From a checkpoint of a small transformer trained on Wikipedia: vocabulary 907, no biases in attention or MLP.
Each number is 200 + 20 x the weight over its row's rms, rounded and kept within 0 to 999. Layers, rows and columns count from 0. The size before them is the row's rms in percent of the matrix's.

# layer 4 MLP gate, 384x192, rms 0.0861, rows 88-124, columns 128-191
100,175,224,227,219,181,186,163,202,205,230,148,187,209,203,192,176,198,201,171,189,216,210,177,219,179,200,222,229,224,200,178,175,174,189,189,191,196,147,204,207,168,224,176,201,235,200,206,204,217,203,193,201,205,178,210,179,170,182,211,169,201,196,192,196
098,204,208,220,240,198,194,169,227,174,228,215,178,174,160,189,203,207,176,210,173,211,216,174,200,195,209,199,209,209,191,177,201,228,213,247,175,221,219,200,149,185,243,214,215,234,177,183,236,198,226,187,223,192,234,234,214,187,172,198,235,203,188,162,208
096,173,164,188,236,201,162,200,205,206,215,201,207,199,201,201,177,202,197,185,215,260,197,189,207,203,166,198,210,178,231,205,219,232,213,208,228,173,202,210,208,175,206,218,250,210,197,183,185,196,217,208,201,159,186,188,173,171,208,215,198,217,182,180,226
100,181,216,220,207,202,202,200,196,199,228,159,219,211,208,189,187,192,177,171,203,227,205,179,221,189,185,190,167,246,194,215,223,221,184,192,184,195,184,180,214,190,196,171,189,186,218,233,184,224,217,208,190,216,196,204,190,191,189,202,178,214,172,208,224
096,158,261,193,207,198,179,176,220,180,221,188,182,189,221,209,160,194,193,191,228,208,176,204,188,188,215,234,211,219,203,202,189,197,233,167,176,212,198,209,176,203,198,204,189,167,183,207,207,200,209,206,226,205,183,233,212,217,235,215,223,198,185,160,201
092,200,163,216,155,231,166,188,195,223,192,181,218,200,204,203,148,170,221,237,229,197,195,183,214,149,204,204,208,195,199,204,193,202,200,196,204,207,162,203,200,217,202,173,180,204,172,219,193,199,218,180,202,217,200,174,201,192,195,208,219,161,214,225,211
098,194,221,194,201,167,206,225,209,184,189,193,207,213,207,196,209,196,224,177,198,249,176,204,191,186,219,204,215,198,194,171,200,185,203,176,164,203,203,172,198,214,175,193,209,192,217,227,216,202,174,178,238,193,231,192,183,214,217,191,202,210,182,197,174
099,186,214,228,193,210,177,186,204,217,227,191,191,199,214,191,211,205,196,212,170,229,164,209,191,180,194,193,204,192,200,183,192,217,182,211,210,190,197,222,166,204,196,192,192,210,232,206,170,186,197,202,213,230,175,183,203,196,198,218,225,206,204,184,200
109,199,182,199,205,227,190,186,200,242,230,187,188,195,213,170,193,209,192,227,203,183,185,219,214,202,209,180,234,205,205,201,201,180,175,175,204,201,174,195,194,246,214,166,198,185,211,180,165,192,200,197,235,189,184,194,183,215,172,206,197,189,182,197,185
093,206,156,192,245,229,181,195,211,214,217,204,200,234,217,210,195,220,207,213,235,213,210,169,155,221,206,212,186,196,224,193,225,200,187,162,204,195,197,204,174,161,195,201,230,217,166,223,202,203,214,194,230,192,228,207,188,227,158,183,160,240,213,207,203
101,164,209,213,188,212,162,208,183,175,185,191,208,209,182,194,200,232,204,234,208,173,193,209,207,203,214,219,206,211,173,208,224,205,182,201,211,207,206,225,208,174,216,189,246,233,219,218,173,201,191,200,221,220,225,217,172,173,174,197,214,204,195,207,175
100,211,185,189,209,197,169,172,185,199,192,179,174,185,184,178,177,217,217,190,220,160,161,166,223,165,206,214,201,192,225,226,202,218,173,184,170,217,194,194,194,182,192,222,182,189,177,196,219,191,192,212,253,202,191,185,213,184,228,218,222,227,216,223,193
092,195,236,170,183,212,196,201,233,188,202,168,210,213,163,202,203,206,214,187,186,181,186,203,169,185,208,210,164,216,223,242,190,196,208,218,178,226,189,158,206,228,245,237,241,182,227,142,178,197,176,204,204,181,201,219,222,187,186,212,211,208,175,219,201
101,239,197,204,189,213,193,182,218,198,222,209,173,182,208,215,178,176,241,202,209,188,211,198,204,174,233,192,186,202,222,195,208,154,218,224,180,197,200,212,220,162,215,210,215,185,161,186,196,228,206,202,232,193,172,204,209,226,232,247,193,167,204,170,181
096,198,205,201,216,151,215,203,214,215,208,184,204,186,236,203,184,225,192,195,165,220,144,168,195,173,160,190,227,229,236,210,210,204,189,225,193,197,201,209,192,216,205,184,208,203,194,169,201,186,220,184,200,184,175,218,183,178,171,210,204,198,173,207,166
093,204,210,191,181,234,196,207,167,207,210,193,182,190,191,204,216,199,250,208,210,232,170,200,158,155,203,234,195,205,259,213,220,204,193,215,193,230,204,168,160,205,173,192,199,219,224,216,208,196,232,176,210,201,184,215,180,206,191,235,204,208,182,239,174
097,210,186,200,142,255,216,218,205,192,202,200,176,202,225,193,222,202,203,214,242,214,204,186,191,220,195,218,224,236,191,206,219,210,184,222,173,208,207,224,209,175,170,205,183,200,165,188,185,235,196,201,194,215,205,215,231,198,179,208,195,170,174,219,213
098,189,219,192,205,216,218,186,203,204,194,202,187,194,223,185,188,208,204,162,206,208,194,164,189,203,193,187,190,189,189,223,210,207,197,224,190,221,229,215,198,166,216,199,234,214,210,166,197,177,234,207,207,166,195,214,202,207,207,218,200,199,223,211,206
103,201,152,185,184,219,212,215,200,157,206,228,190,213,228,193,189,196,198,187,226,213,208,206,184,213,207,240,225,231,180,161,211,190,183,194,174,181,202,178,183,185,234,204,198,212,192,203,185,199,201,197,224,167,226,174,147,221,188,187,193,202,218,236,207
098,175,199,188,231,221,222,191,200,196,232,198,190,200,205,186,215,224,192,206,200,228,193,178,199,204,181,199,156,216,177,214,232,197,201,272,159,241,185,171,188,193,200,231,187,190,186,191,268,178,202,212,207,233,246,207,231,185,182,205,201,228,178,211,209
110,157,211,219,213,202,154,187,226,210,203,212,200,189,198,201,188,210,207,204,181,199,177,178,195,212,234,210,225,190,207,190,208,213,174,222,195,207,200,196,200,214,220,140,212,224,201,178,200,226,219,206,244,207,197,233,211,228,191,186,226,213,218,170,174
102,186,202,205,227,194,188,205,182,185,185,176,197,187,188,186,202,203,184,214,208,171,187,219,210,173,174,224,206,181,159,190,199,172,176,205,198,232,207,178,178,192,217,165,232,188,241,167,205,191,202,198,187,188,205,209,208,176,207,165,198,206,190,203,213
094,205,227,206,193,209,213,198,191,192,184,193,174,215,235,178,179,227,193,221,162,231,173,188,200,185,221,194,152,197,201,198,231,186,191,204,196,191,182,209,180,229,218,189,210,218,198,169,211,250,225,185,213,217,184,216,171,222,197,247,186,191,202,224,209
109,192,174,197,194,192,170,182,193,194,196,205,189,230,202,197,213,223,211,185,219,213,191,194,166,219,224,174,191,242,213,214,215,198,189,216,210,207,192,213,200,201,188,198,189,230,198,194,213,245,206,179,183,175,205,216,200,195,246,230,209,250,189,191,233
107,171,174,189,199,232,211,220,198,166,183,176,207,216,190,192,193,200,228,173,178,214,201,182,243,246,194,226,167,218,168,194,188,184,206,208,177,226,210,208,177,215,170,216,196,176,199,209,176,184,179,186,195,200,200,222,168,204,212,208,207,190,221,199,193
111,178,153,191,208,204,214,194,206,183,191,204,223,220,185,207,169,221,201,176,207,229,191,209,243,186,199,194,210,198,216,198,198,207,149,231,182,210,203,186,170,176,195,170,198,206,143,204,248,222,223,179,183,193,214,238,203,213,221,193,215,199,186,194,177
102,204,186,203,207,178,163,183,215,181,162,247,172,215,200,212,201,178,248,201,202,211,167,228,196,184,200,172,189,230,198,191,198,210,210,200,194,253,195,201,231,195,226,161,205,205,209,181,221,181,227,176,191,210,193,190,214,194,186,216,161,217,193,211,188
105,202,188,169,216,188,197,230,230,169,216,185,193,243,174,236,197,193,219,181,219,180,204,184,186,231,185,212,185,250,198,191,191,171,181,206,174,212,217,180,182,209,201,217,240,233,195,180,163,214,189,220,212,178,209,206,177,204,212,211,208,188,186,188,211
100,187,194,201,202,183,195,176,208,187,228,233,206,204,213,204,220,213,203,215,192,197,195,197,198,190,223,215,180,213,185,206,181,193,204,197,196,201,206,170,182,219,214,181,160,236,219,183,216,220,224,172,212,218,218,203,204,161,199,195,205,176,210,171,222
108,187,180,205,204,182,203,200,205,219,199,163,202,191,188,176,176,190,215,222,175,192,208,188,202,194,154,200,197,218,192,193,212,148,227,200,167,226,218,203,195,228,216,208,202,165,200,215,175,225,192,201,203,209,204,191,208,220,195,195,197,207,178,183,198
101,136,228,219,208,191,190,183,213,228,193,232,196,205,212,196,213,202,184,188,199,216,193,191,172,215,206,199,214,225,183,220,188,207,204,212,113,202,229,168,199,176,212,158,183,172,183,176,203,208,208,186,190,209,209,193,197,170,215,222,212,238,134,189,174
100,193,209,231,184,195,180,220,190,184,223,210,217,182,210,184,204,201,245,224,212,201,226,199,195,184,168,215,210,196,174,196,186,208,212,188,220,204,207,189,206,200,220,199,188,183,220,206,221,157,228,173,217,196,168,215,219,185,228,234,172,230,225,221,179
101,208,217,206,214,179,206,197,248,158,196,164,192,213,213,206,179,200,196,192,222,219,213,207,221,196,177,225,163,200,208,180,184,224,188,205,164,181,193,262,213,199,206,191,169,172,196,218,187,192,223,167,200,223,242,242,199,219,215,203,218,217,195,194,209
114,179,199,210,224,229,217,198,225,191,232,184,187,216,192,196,197,187,196,175,206,203,186,155,219,217,198,199,190,198,199,198,205,168,197,215,180,175,172,209,207,205,206,209,184,206,208,179,202,229,198,210,187,231,210,232,212,184,164,214,242,198,197,206,166
097,199,170,203,215,191,198,196,186,172,207,233,215,237,230,207,191,175,226,236,192,237,191,219,203,208,204,213,229,205,212,201,187,174,168,158,189,209,210,185,217,207,221,210,206,197,202,182,207,230,249,223,231,222,231,257,196,205,202,183,150,194,195,181,208
097,186,192,199,206,218,190,184,255,201,176,198,178,176,205,176,195,185,184,231,206,221,219,186,184,201,156,221,206,218,245,223,226,217,208,212,215,203,229,199,214,187,205,202,207,195,254,216,200,205,214,211,197,163,211,184,179,209,221,204,198,206,183,239,195
095,183,197,183,219,221,191,216,209,180,175,187,201,206,191,174,211,234,206,249,223,179,166,183,208,177,177,211,183,194,193,200,196,182,206,194,213,230,189,197,184,179,166,215,239,233,193,229,203,226,208,235,176,166,172,209,212,166,201,211,218,175,225,231,198
# layer 4 MLP up, 384x192, rms 0.0844, rows 88-123, columns 128-191
096,236,173,239,205,200,195,198,194,188,210,207,179,227,226,201,197,168,197,206,203,187,184,164,218,205,222,172,228,202,183,199,195,191,224,215,240,136,213,222,197,210,209,187,172,198,249,205,196,172,189,168,209,183,215,198,171,225,210,200,204,225,239,184,166
096,242,241,209,217,181,204,201,214,206,202,225,213,213,180,207,186,214,198,175,188,221,201,208,157,232,185,191,188,202,206,216,211,186,167,213,163,203,177,195,218,191,190,240,225,224,244,224,187,186,184,191,202,180,227,202,228,194,161,202,204,197,177,210,188
090,218,242,208,160,238,191,196,199,216,199,210,195,225,214,227,212,220,243,173,198,205,190,184,179,184,221,198,171,174,158,183,168,202,192,226,197,221,190,160,185,221,153,201,200,193,180,218,222,196,191,232,216,213,202,206,215,220,208,221,194,229,221,219,192
099,223,179,232,177,212,173,229,204,212,197,200,210,190,193,205,199,214,208,198,175,189,221,236,189,174,207,169,187,180,193,189,194,204,171,157,168,197,191,180,199,184,205,203,200,205,235,212,186,171,214,226,231,236,202,205,219,226,182,185,186,184,170,217,192
103,172,181,202,223,190,208,200,192,136,221,176,234,235,214,197,180,170,212,195,200,230,199,201,201,224,201,210,198,165,204,205,194,174,201,193,181,210,197,185,198,198,216,203,192,214,176,155,200,225,212,244,219,175,196,204,249,183,195,222,190,182,238,199,175
096,164,166,203,173,202,188,196,187,213,207,242,199,206,218,229,192,189,188,203,215,191,204,171,200,202,193,226,209,201,189,203,198,205,213,204,205,230,210,186,189,172,179,204,208,224,193,209,207,230,179,219,195,204,211,203,199,214,214,186,213,206,189,199,229
104,233,249,188,171,183,189,202,199,217,220,209,174,189,241,187,178,214,227,184,191,207,192,209,207,178,208,188,192,183,190,196,207,194,202,200,168,191,221,193,178,215,192,182,220,164,196,169,182,178,207,214,229,237,172,180,213,204,215,180,174,201,187,217,185
098,193,201,181,180,186,164,189,187,184,213,181,202,184,205,216,200,189,196,193,190,168,179,200,210,187,228,200,229,228,210,214,203,235,180,209,233,193,194,225,192,218,234,172,229,199,196,203,186,187,226,201,197,211,144,160,160,214,217,197,158,217,236,215,173
111,205,191,198,237,203,240,210,187,191,193,201,211,212,222,236,216,221,158,206,175,191,211,194,180,249,202,221,210,219,183,203,206,195,228,163,188,189,215,180,187,183,178,222,199,220,169,213,235,191,173,184,210,186,199,195,209,189,193,177,250,179,180,210,199
095,217,209,196,221,229,224,203,219,200,192,216,206,162,186,204,247,188,214,203,186,185,215,173,215,202,199,196,201,205,209,209,187,193,198,192,206,204,207,219,217,241,200,194,209,197,214,227,237,183,185,220,213,199,201,165,199,212,200,193,185,233,206,174,178
101,196,185,203,187,207,191,201,168,194,198,216,168,203,187,174,197,225,183,174,212,208,197,215,226,204,192,147,200,168,178,192,247,222,188,196,196,191,184,214,242,220,203,187,231,236,202,188,226,175,189,212,237,231,176,173,232,206,210,228,187,196,203,220,193
099,184,206,222,183,217,195,225,205,180,187,197,203,203,169,189,213,208,206,198,164,214,190,175,205,181,221,197,199,225,174,205,165,158,224,166,208,218,176,208,223,202,200,215,193,175,209,194,211,192,215,220,212,157,184,189,225,197,201,212,203,178,169,222,189
097,168,205,152,215,183,208,215,218,190,191,175,215,201,233,218,226,212,214,189,178,220,207,192,206,189,231,182,162,205,222,161,190,179,191,188,195,221,197,209,245,234,187,222,199,218,216,223,216,205,203,186,165,202,175,190,201,207,191,210,211,195,214,202,189
100,204,192,174,227,176,182,201,178,189,208,178,182,204,169,213,217,209,214,217,227,185,201,187,206,184,208,195,152,189,196,197,190,179,169,188,205,211,200,208,198,200,205,183,197,193,209,175,200,229,213,209,215,198,196,215,201,229,215,187,146,159,236,188,212
095,198,190,204,199,188,135,219,252,223,206,183,201,184,209,217,180,201,184,197,244,177,195,206,199,194,212,229,217,185,198,222,235,199,175,196,189,192,221,189,207,214,199,193,163,243,169,226,167,187,220,204,196,195,193,209,205,213,181,198,209,207,180,178,174
098,180,207,190,200,228,217,215,201,177,231,175,167,196,189,188,233,223,213,210,183,213,194,162,216,180,199,217,215,224,202,215,208,169,209,183,207,208,193,196,215,175,242,196,222,203,201,179,217,203,168,182,218,164,218,174,192,176,192,198,231,197,215,180,202
098,196,178,183,163,164,184,211,196,226,185,206,202,204,196,207,190,182,211,199,225,187,198,195,199,171,220,175,200,172,199,220,201,200,166,209,212,201,220,197,201,192,174,209,229,222,219,214,212,232,240,169,154,168,208,205,199,186,212,220,188,168,161,209,200
095,176,206,204,175,219,191,215,186,175,202,225,145,190,209,188,224,225,194,221,224,219,219,195,194,213,227,175,178,195,221,186,233,197,211,224,221,208,209,214,211,192,197,205,202,184,209,170,230,202,209,213,194,215,205,232,185,185,215,222,197,207,165,214,209
101,201,175,208,202,160,181,179,197,198,184,244,224,153,209,196,175,170,179,173,226,192,192,190,222,210,209,184,196,160,201,216,231,216,190,163,216,195,204,181,231,243,213,166,175,212,207,193,215,200,212,215,192,185,175,205,192,202,211,216,205,206,190,237,182
102,174,216,204,238,194,211,191,238,221,215,222,187,186,197,194,211,207,203,208,166,251,153,194,199,214,214,204,180,221,202,194,220,212,172,184,188,182,211,183,201,206,211,176,193,226,191,235,198,220,200,188,198,191,226,236,186,214,186,172,188,170,198,175,215
088,168,213,222,209,217,197,185,171,238,206,208,225,203,167,203,218,215,193,210,232,205,170,182,225,224,239,220,202,188,178,174,203,201,222,218,214,205,161,210,234,194,215,181,225,206,196,185,226,248,210,190,183,224,187,207,230,200,185,176,209,184,220,206,185
101,203,192,218,186,209,198,230,173,193,208,215,229,156,188,199,177,230,208,189,214,199,190,187,197,199,173,190,173,204,205,186,186,196,156,231,177,204,203,203,200,205,166,241,202,191,220,182,172,198,207,228,207,164,210,190,192,194,191,201,184,196,196,185,211
101,228,231,219,172,189,206,168,159,208,188,228,211,212,205,207,182,186,190,173,208,223,190,235,233,207,237,166,212,219,198,141,195,192,231,183,199,196,205,193,160,178,215,164,215,214,185,186,199,206,191,162,192,207,169,204,226,219,202,219,207,176,193,225,198
105,209,168,178,189,202,207,190,206,191,199,183,223,180,186,176,195,230,228,220,193,224,195,198,184,172,166,232,207,220,179,199,196,189,160,232,201,236,194,195,194,221,193,229,219,213,190,214,208,222,193,205,159,227,172,223,201,187,224,201,229,205,182,189,194
098,213,184,185,205,205,181,195,190,211,190,236,223,155,183,214,212,190,209,208,186,234,198,212,196,199,226,175,201,185,222,172,187,189,209,182,180,188,163,204,236,188,221,189,167,210,210,181,227,174,149,209,182,192,184,192,208,214,175,214,220,227,171,214,207
119,175,193,196,231,182,206,206,206,204,208,222,199,223,167,202,194,199,220,218,164,193,188,221,202,171,180,192,198,194,206,225,206,180,198,189,181,191,255,194,194,228,187,165,192,197,162,207,199,187,190,192,195,205,219,219,179,198,186,211,242,182,215,175,207
100,222,165,180,224,177,199,184,160,179,189,193,222,198,195,204,183,228,185,185,177,201,205,182,157,216,202,202,204,203,255,207,215,199,194,194,181,223,233,201,206,234,198,185,220,194,203,212,220,203,225,192,169,190,195,222,200,206,211,230,214,145,160,217,196
104,206,208,198,205,172,184,208,226,155,196,197,205,184,178,161,198,193,184,208,203,214,224,203,227,207,178,210,169,178,170,214,188,224,241,222,173,201,241,219,210,217,187,220,189,141,216,214,206,176,206,181,164,212,183,198,184,213,191,203,190,194,213,204,230
098,217,245,195,192,180,209,212,198,178,187,190,209,179,213,190,205,173,222,218,202,226,164,210,162,223,204,181,199,173,194,172,182,229,203,194,192,244,188,174,197,167,202,215,206,222,228,190,214,205,205,161,216,221,215,179,214,193,214,208,217,187,218,204,204
104,199,181,166,188,213,240,191,236,207,180,221,212,208,172,230,191,193,202,191,188,176,192,208,172,180,250,222,180,195,234,218,207,191,200,185,215,200,185,212,174,194,215,206,249,216,223,188,197,201,168,238,248,196,187,227,167,186,199,168,208,209,199,216,176
099,192,179,217,189,168,189,213,232,218,173,188,204,180,215,188,207,208,197,247,221,192,213,214,181,211,198,219,177,224,238,206,180,188,198,224,190,191,230,199,198,193,195,208,210,204,204,216,119,157,226,206,214,180,168,176,205,216,182,196,205,204,197,157,183
100,195,199,182,242,174,200,219,222,194,153,212,185,205,168,175,199,200,201,231,197,186,198,235,231,175,237,183,206,183,190,195,209,220,211,189,203,228,228,187,202,199,192,207,239,207,223,208,159,202,173,167,163,190,184,181,195,185,233,235,207,210,208,214,175
104,200,193,207,270,213,190,199,218,206,187,207,189,213,163,218,193,203,168,222,209,189,200,171,204,174,165,227,192,191,237,215,193,223,182,191,206,164,175,211,199,205,211,190,186,175,220,200,210,206,207,180,196,206,200,230,200,201,207,189,216,218,167,198,206
099,219,162,207,188,185,197,193,210,199,201,215,194,193,154,176,209,216,210,209,241,158,190,225,170,165,217,216,221,222,189,202,229,235,199,219,230,231,207,197,141,174,193,188,215,189,190,199,177,200,204,193,185,167,182,232,158,213,230,206,189,214,173,211,216
097,177,211,172,221,230,207,196,230,215,200,189,233,188,235,192,154,199,209,205,238,168,214,252,196,204,232,199,208,169,213,209,195,187,224,178,216,222,212,169,198,164,201,237,170,185,211,193,200,185,243,230,184,197,199,224,217,194,204,242,177,174,203,259,183
100,192,212,214,177,174,225,217,210,184,182,208,172,215,202,205,211,178,222,182,206,239,189,216,204,222,208,222,184,196,215,201,209,188,211,201,195,197,167,216,187,189,166,246,182,221,187,195,221,189,191,205,174,175,214,205,189,201,201,174,200,213,192,218,225
# layer 4 MLP down (transposed), 384x192, rms 0.0797, rows 88-123, columns 128-191
097,179,152,213,209,190,214,202,190,205,210,174,190,208,215,186,196,188,180,204,225,165,172,206,175,210,207,208,180,199,179,177,188,221,219,275,207,198,219,207,217,240,221,228,185,211,183,182,186,207,226,200,198,197,209,218,206,236,180,197,226,206,213,199,160
097,234,226,194,214,205,176,214,204,217,179,190,193,195,194,179,202,203,202,194,190,213,190,234,193,202,194,219,182,185,216,179,209,230,173,198,174,182,171,183,181,197,150,177,190,199,182,235,206,177,188,188,217,200,193,235,215,197,225,194,196,200,183,164,188
093,211,156,231,219,201,149,198,196,197,223,185,156,194,182,218,205,210,216,156,210,243,168,223,212,185,171,213,196,208,173,208,171,198,201,194,229,200,209,213,205,219,201,194,214,205,213,197,223,174,208,233,222,216,207,201,198,176,193,200,188,227,189,197,221
098,217,215,215,210,179,192,196,223,204,202,180,176,178,201,213,171,230,204,173,200,199,209,203,212,160,199,210,194,215,196,220,166,191,210,191,195,211,165,182,216,181,211,187,184,178,226,197,221,201,212,223,211,213,186,175,208,187,184,232,206,201,182,213,254
103,177,211,186,175,217,184,216,221,200,216,182,190,261,193,205,223,207,182,167,188,216,201,215,219,175,187,193,181,170,185,196,194,185,181,194,195,206,197,194,168,208,222,202,190,191,181,187,189,198,196,228,179,205,203,222,241,191,198,211,228,197,193,187,149
094,183,190,178,216,179,205,223,188,213,203,187,211,200,225,200,222,225,184,214,222,170,177,234,213,176,169,208,193,174,180,219,211,192,207,200,201,164,240,157,168,173,177,182,169,215,218,257,157,196,172,180,184,191,241,237,200,199,154,190,185,204,217,187,192
104,191,235,200,178,141,221,218,190,200,193,192,189,234,226,201,228,212,208,214,194,224,179,201,218,209,197,152,195,201,188,179,187,203,196,195,233,182,190,191,196,210,195,176,192,219,181,247,215,208,174,165,184,190,201,188,168,199,194,153,188,204,213,211,213
096,203,220,208,193,172,218,192,217,197,195,165,206,200,217,227,217,211,166,189,190,206,173,215,206,195,185,197,187,208,202,230,188,199,167,242,217,238,206,172,205,188,195,185,175,192,182,164,193,233,196,217,189,198,194,202,184,174,197,187,210,207,190,198,167
104,186,184,196,190,157,237,223,223,185,187,188,202,211,232,212,203,184,235,187,188,194,208,189,172,198,213,221,210,187,173,209,170,203,176,230,183,194,222,166,179,197,155,218,223,188,198,214,213,221,195,178,180,209,219,250,227,170,199,178,222,225,194,210,215
095,197,230,211,185,212,182,184,195,205,198,171,232,204,189,211,157,193,194,222,207,187,203,188,198,168,202,231,170,195,208,211,197,219,183,199,189,195,179,184,208,180,232,203,189,207,232,189,178,213,198,196,168,197,203,219,173,198,198,212,190,218,194,229,187
102,176,214,230,216,216,183,206,179,169,198,238,227,169,163,181,213,207,216,198,190,185,221,230,203,184,217,176,191,193,151,213,218,231,199,206,207,205,213,202,200,198,177,198,195,231,200,227,185,207,190,204,184,207,193,212,225,206,187,217,217,188,179,211,201
102,188,173,201,200,223,181,201,177,174,208,208,196,225,180,191,197,217,210,216,202,221,185,188,219,185,211,204,194,219,196,219,197,187,202,180,184,229,195,224,226,239,192,205,210,196,177,215,202,213,220,225,242,173,187,183,274,219,224,146,202,177,199,212,180
098,206,186,185,210,170,214,268,162,191,198,214,175,211,216,205,169,212,232,201,235,191,219,221,197,211,202,225,201,205,180,175,204,192,213,204,218,187,202,189,187,201,165,209,182,204,183,253,203,208,200,190,189,206,231,214,192,214,220,176,175,212,246,209,188
099,191,168,180,238,176,198,211,180,189,199,177,146,207,182,213,225,194,187,207,185,211,214,210,200,176,201,181,190,223,211,195,177,222,155,203,208,230,181,197,222,190,205,191,217,196,227,205,200,219,213,238,191,178,199,202,209,195,224,204,161,175,207,204,231
097,171,224,233,201,195,227,177,186,165,177,179,229,151,210,208,199,161,162,180,202,210,211,196,179,210,185,189,209,223,215,186,210,190,194,211,206,227,189,204,200,218,214,256,196,172,217,191,225,187,175,187,184,191,163,196,180,171,200,222,222,216,205,224,199
099,231,178,189,197,214,212,210,207,220,206,226,194,176,185,202,217,197,238,217,199,254,212,213,197,204,185,163,184,206,178,229,201,158,185,224,177,188,214,186,203,190,205,170,198,200,223,199,185,182,198,221,215,178,216,168,202,229,206,168,177,183,187,199,212
101,200,228,201,205,199,199,197,220,244,192,204,217,204,184,197,179,188,216,182,204,228,213,179,216,169,215,184,185,192,169,239,198,209,214,193,189,183,245,150,208,204,200,151,180,201,191,188,166,222,192,179,155,226,198,205,188,231,201,210,209,193,189,187,215
095,185,194,235,182,198,193,150,192,178,190,218,161,200,172,197,191,204,201,223,216,210,206,209,177,194,232,230,186,210,206,190,212,189,206,204,220,203,188,223,222,236,216,213,188,197,216,197,196,191,231,167,182,181,243,211,206,181,203,214,211,211,182,181,221
095,193,163,149,190,267,216,236,188,169,179,192,192,221,214,216,197,215,163,174,232,195,184,202,212,230,220,199,196,212,183,187,208,190,201,186,179,199,173,189,226,203,206,185,173,228,156,172,177,211,218,164,212,176,198,176,201,220,216,203,173,193,198,225,218
101,214,202,194,203,219,189,212,198,192,202,181,222,202,219,148,195,210,240,175,183,203,190,181,198,184,189,172,214,178,225,180,209,192,178,221,208,195,199,197,217,229,246,213,204,182,201,228,174,210,212,222,206,218,191,212,215,198,165,212,195,183,173,196,209
092,180,212,230,176,238,211,210,197,183,261,182,202,179,209,209,191,163,174,181,196,188,183,236,188,180,220,185,196,181,198,173,195,208,190,179,210,216,177,177,200,205,199,234,244,219,204,215,191,226,173,240,152,229,173,185,229,170,188,217,193,187,202,220,212
102,197,191,236,192,185,201,231,181,161,218,213,243,134,185,230,174,195,225,187,196,219,177,157,198,188,176,165,175,213,182,165,190,205,174,188,211,222,221,190,224,209,203,169,206,209,237,206,183,198,195,217,180,135,204,197,207,181,219,199,216,189,201,229,216
100,229,214,208,194,186,198,182,206,212,186,192,211,211,238,188,190,199,196,146,206,234,195,222,259,211,217,160,218,181,217,211,191,184,212,197,189,175,181,203,196,207,205,197,186,197,226,167,233,186,197,219,184,201,202,203,185,222,206,199,210,186,177,208,222
101,195,191,209,197,211,222,201,207,203,229,186,223,222,203,186,195,205,177,181,225,178,179,219,198,207,203,189,249,197,168,167,180,211,222,204,216,208,211,197,222,216,213,205,206,207,227,210,187,258,187,216,151,217,206,188,190,203,200,187,187,190,216,210,193
094,153,206,171,192,198,148,255,208,187,195,169,189,243,207,166,167,196,214,171,214,199,233,235,229,219,197,227,165,193,172,204,204,201,232,196,219,231,202,190,168,214,169,215,187,214,175,212,181,196,185,187,259,214,215,209,207,201,225,194,185,169,206,209,161
106,191,207,223,214,196,237,200,214,180,221,192,178,233,175,213,210,216,222,219,163,213,189,227,186,213,172,188,204,174,179,222,173,185,191,185,199,207,203,178,185,192,231,187,169,210,204,215,224,209,228,174,185,198,237,168,193,216,204,192,214,223,214,187,206
099,221,186,209,201,173,195,187,201,186,210,180,232,247,187,224,216,213,216,183,193,227,179,202,159,221,212,204,222,197,221,166,182,208,176,199,207,218,220,157,181,204,189,203,222,189,209,204,178,199,207,208,195,227,202,201,206,214,198,217,203,222,211,246,211
103,173,189,161,181,196,196,195,225,161,218,189,186,202,191,194,150,174,169,203,189,203,214,193,224,204,180,189,192,222,185,230,191,215,196,220,202,203,192,182,185,215,218,195,223,192,201,216,178,197,184,215,213,202,201,225,189,193,200,175,207,218,223,204,225
101,183,189,213,199,183,231,188,198,204,181,236,213,179,210,216,193,181,209,196,193,212,208,181,182,178,210,182,193,204,234,198,184,221,208,217,204,222,209,194,214,247,198,209,193,219,210,201,219,159,230,207,218,188,169,195,195,196,216,215,212,210,213,192,200
104,202,186,215,191,231,204,180,227,228,188,233,193,215,175,189,201,209,202,172,233,209,205,179,194,163,207,241,191,206,200,230,195,200,163,203,221,195,210,181,204,202,200,200,225,203,188,169,207,184,194,189,188,199,193,200,214,216,204,181,217,217,195,236,162
101,166,172,214,182,206,159,197,207,201,204,218,192,198,194,199,239,207,191,222,214,218,174,222,175,171,189,167,186,173,191,199,191,197,210,229,178,185,185,220,221,229,172,221,204,205,188,214,204,161,176,192,199,190,179,187,212,235,219,202,223,224,176,203,199
102,182,185,213,250,152,203,197,236,216,194,187,213,181,182,221,194,179,176,211,171,206,174,190,204,156,192,190,213,174,219,191,221,203,186,188,187,220,191,201,142,228,201,216,190,184,224,227,191,165,154,178,198,187,236,180,211,171,213,221,227,209,188,231,221
101,235,202,189,229,183,198,192,205,153,212,220,217,229,177,227,182,197,176,197,218,196,182,193,209,212,196,223,158,186,203,198,192,206,197,227,206,177,201,207,221,226,205,226,152,194,208,195,192,183,202,166,203,204,226,198,207,209,234,163,238,225,199,227,188
098,234,201,209,196,211,165,178,219,169,219,164,201,195,166,175,186,223,237,163,219,227,181,221,187,197,182,218,193,224,197,197,189,195,215,196,202,237,207,246,173,193,155,209,192,197,219,169,177,197,227,204,183,183,189,197,180,195,203,184,176,181,160,210,187
098,172,221,224,203,183,192,206,208,199,219,177,227,165,193,232,209,199,198,209,198,203,197,209,196,182,185,202,229,180,170,209,167,232,206,227,205,168,201,199,211,215,210,176,204,197,197,212,203,180,182,205,159,184,213,156,188,200,186,195,180,195,182,229,199
101,218,182,228,181,157,215,201,157,180,193,195,176,194,211,170,181,211,201,210,189,216,189,226,209,197,220,164,207,196,180,189,238,233,186,198,169,186,186,160,217,209,186,222,208,219,195,207,222,202,180,221,195,207,191,156,220,191,202,187,214,238,173,205,225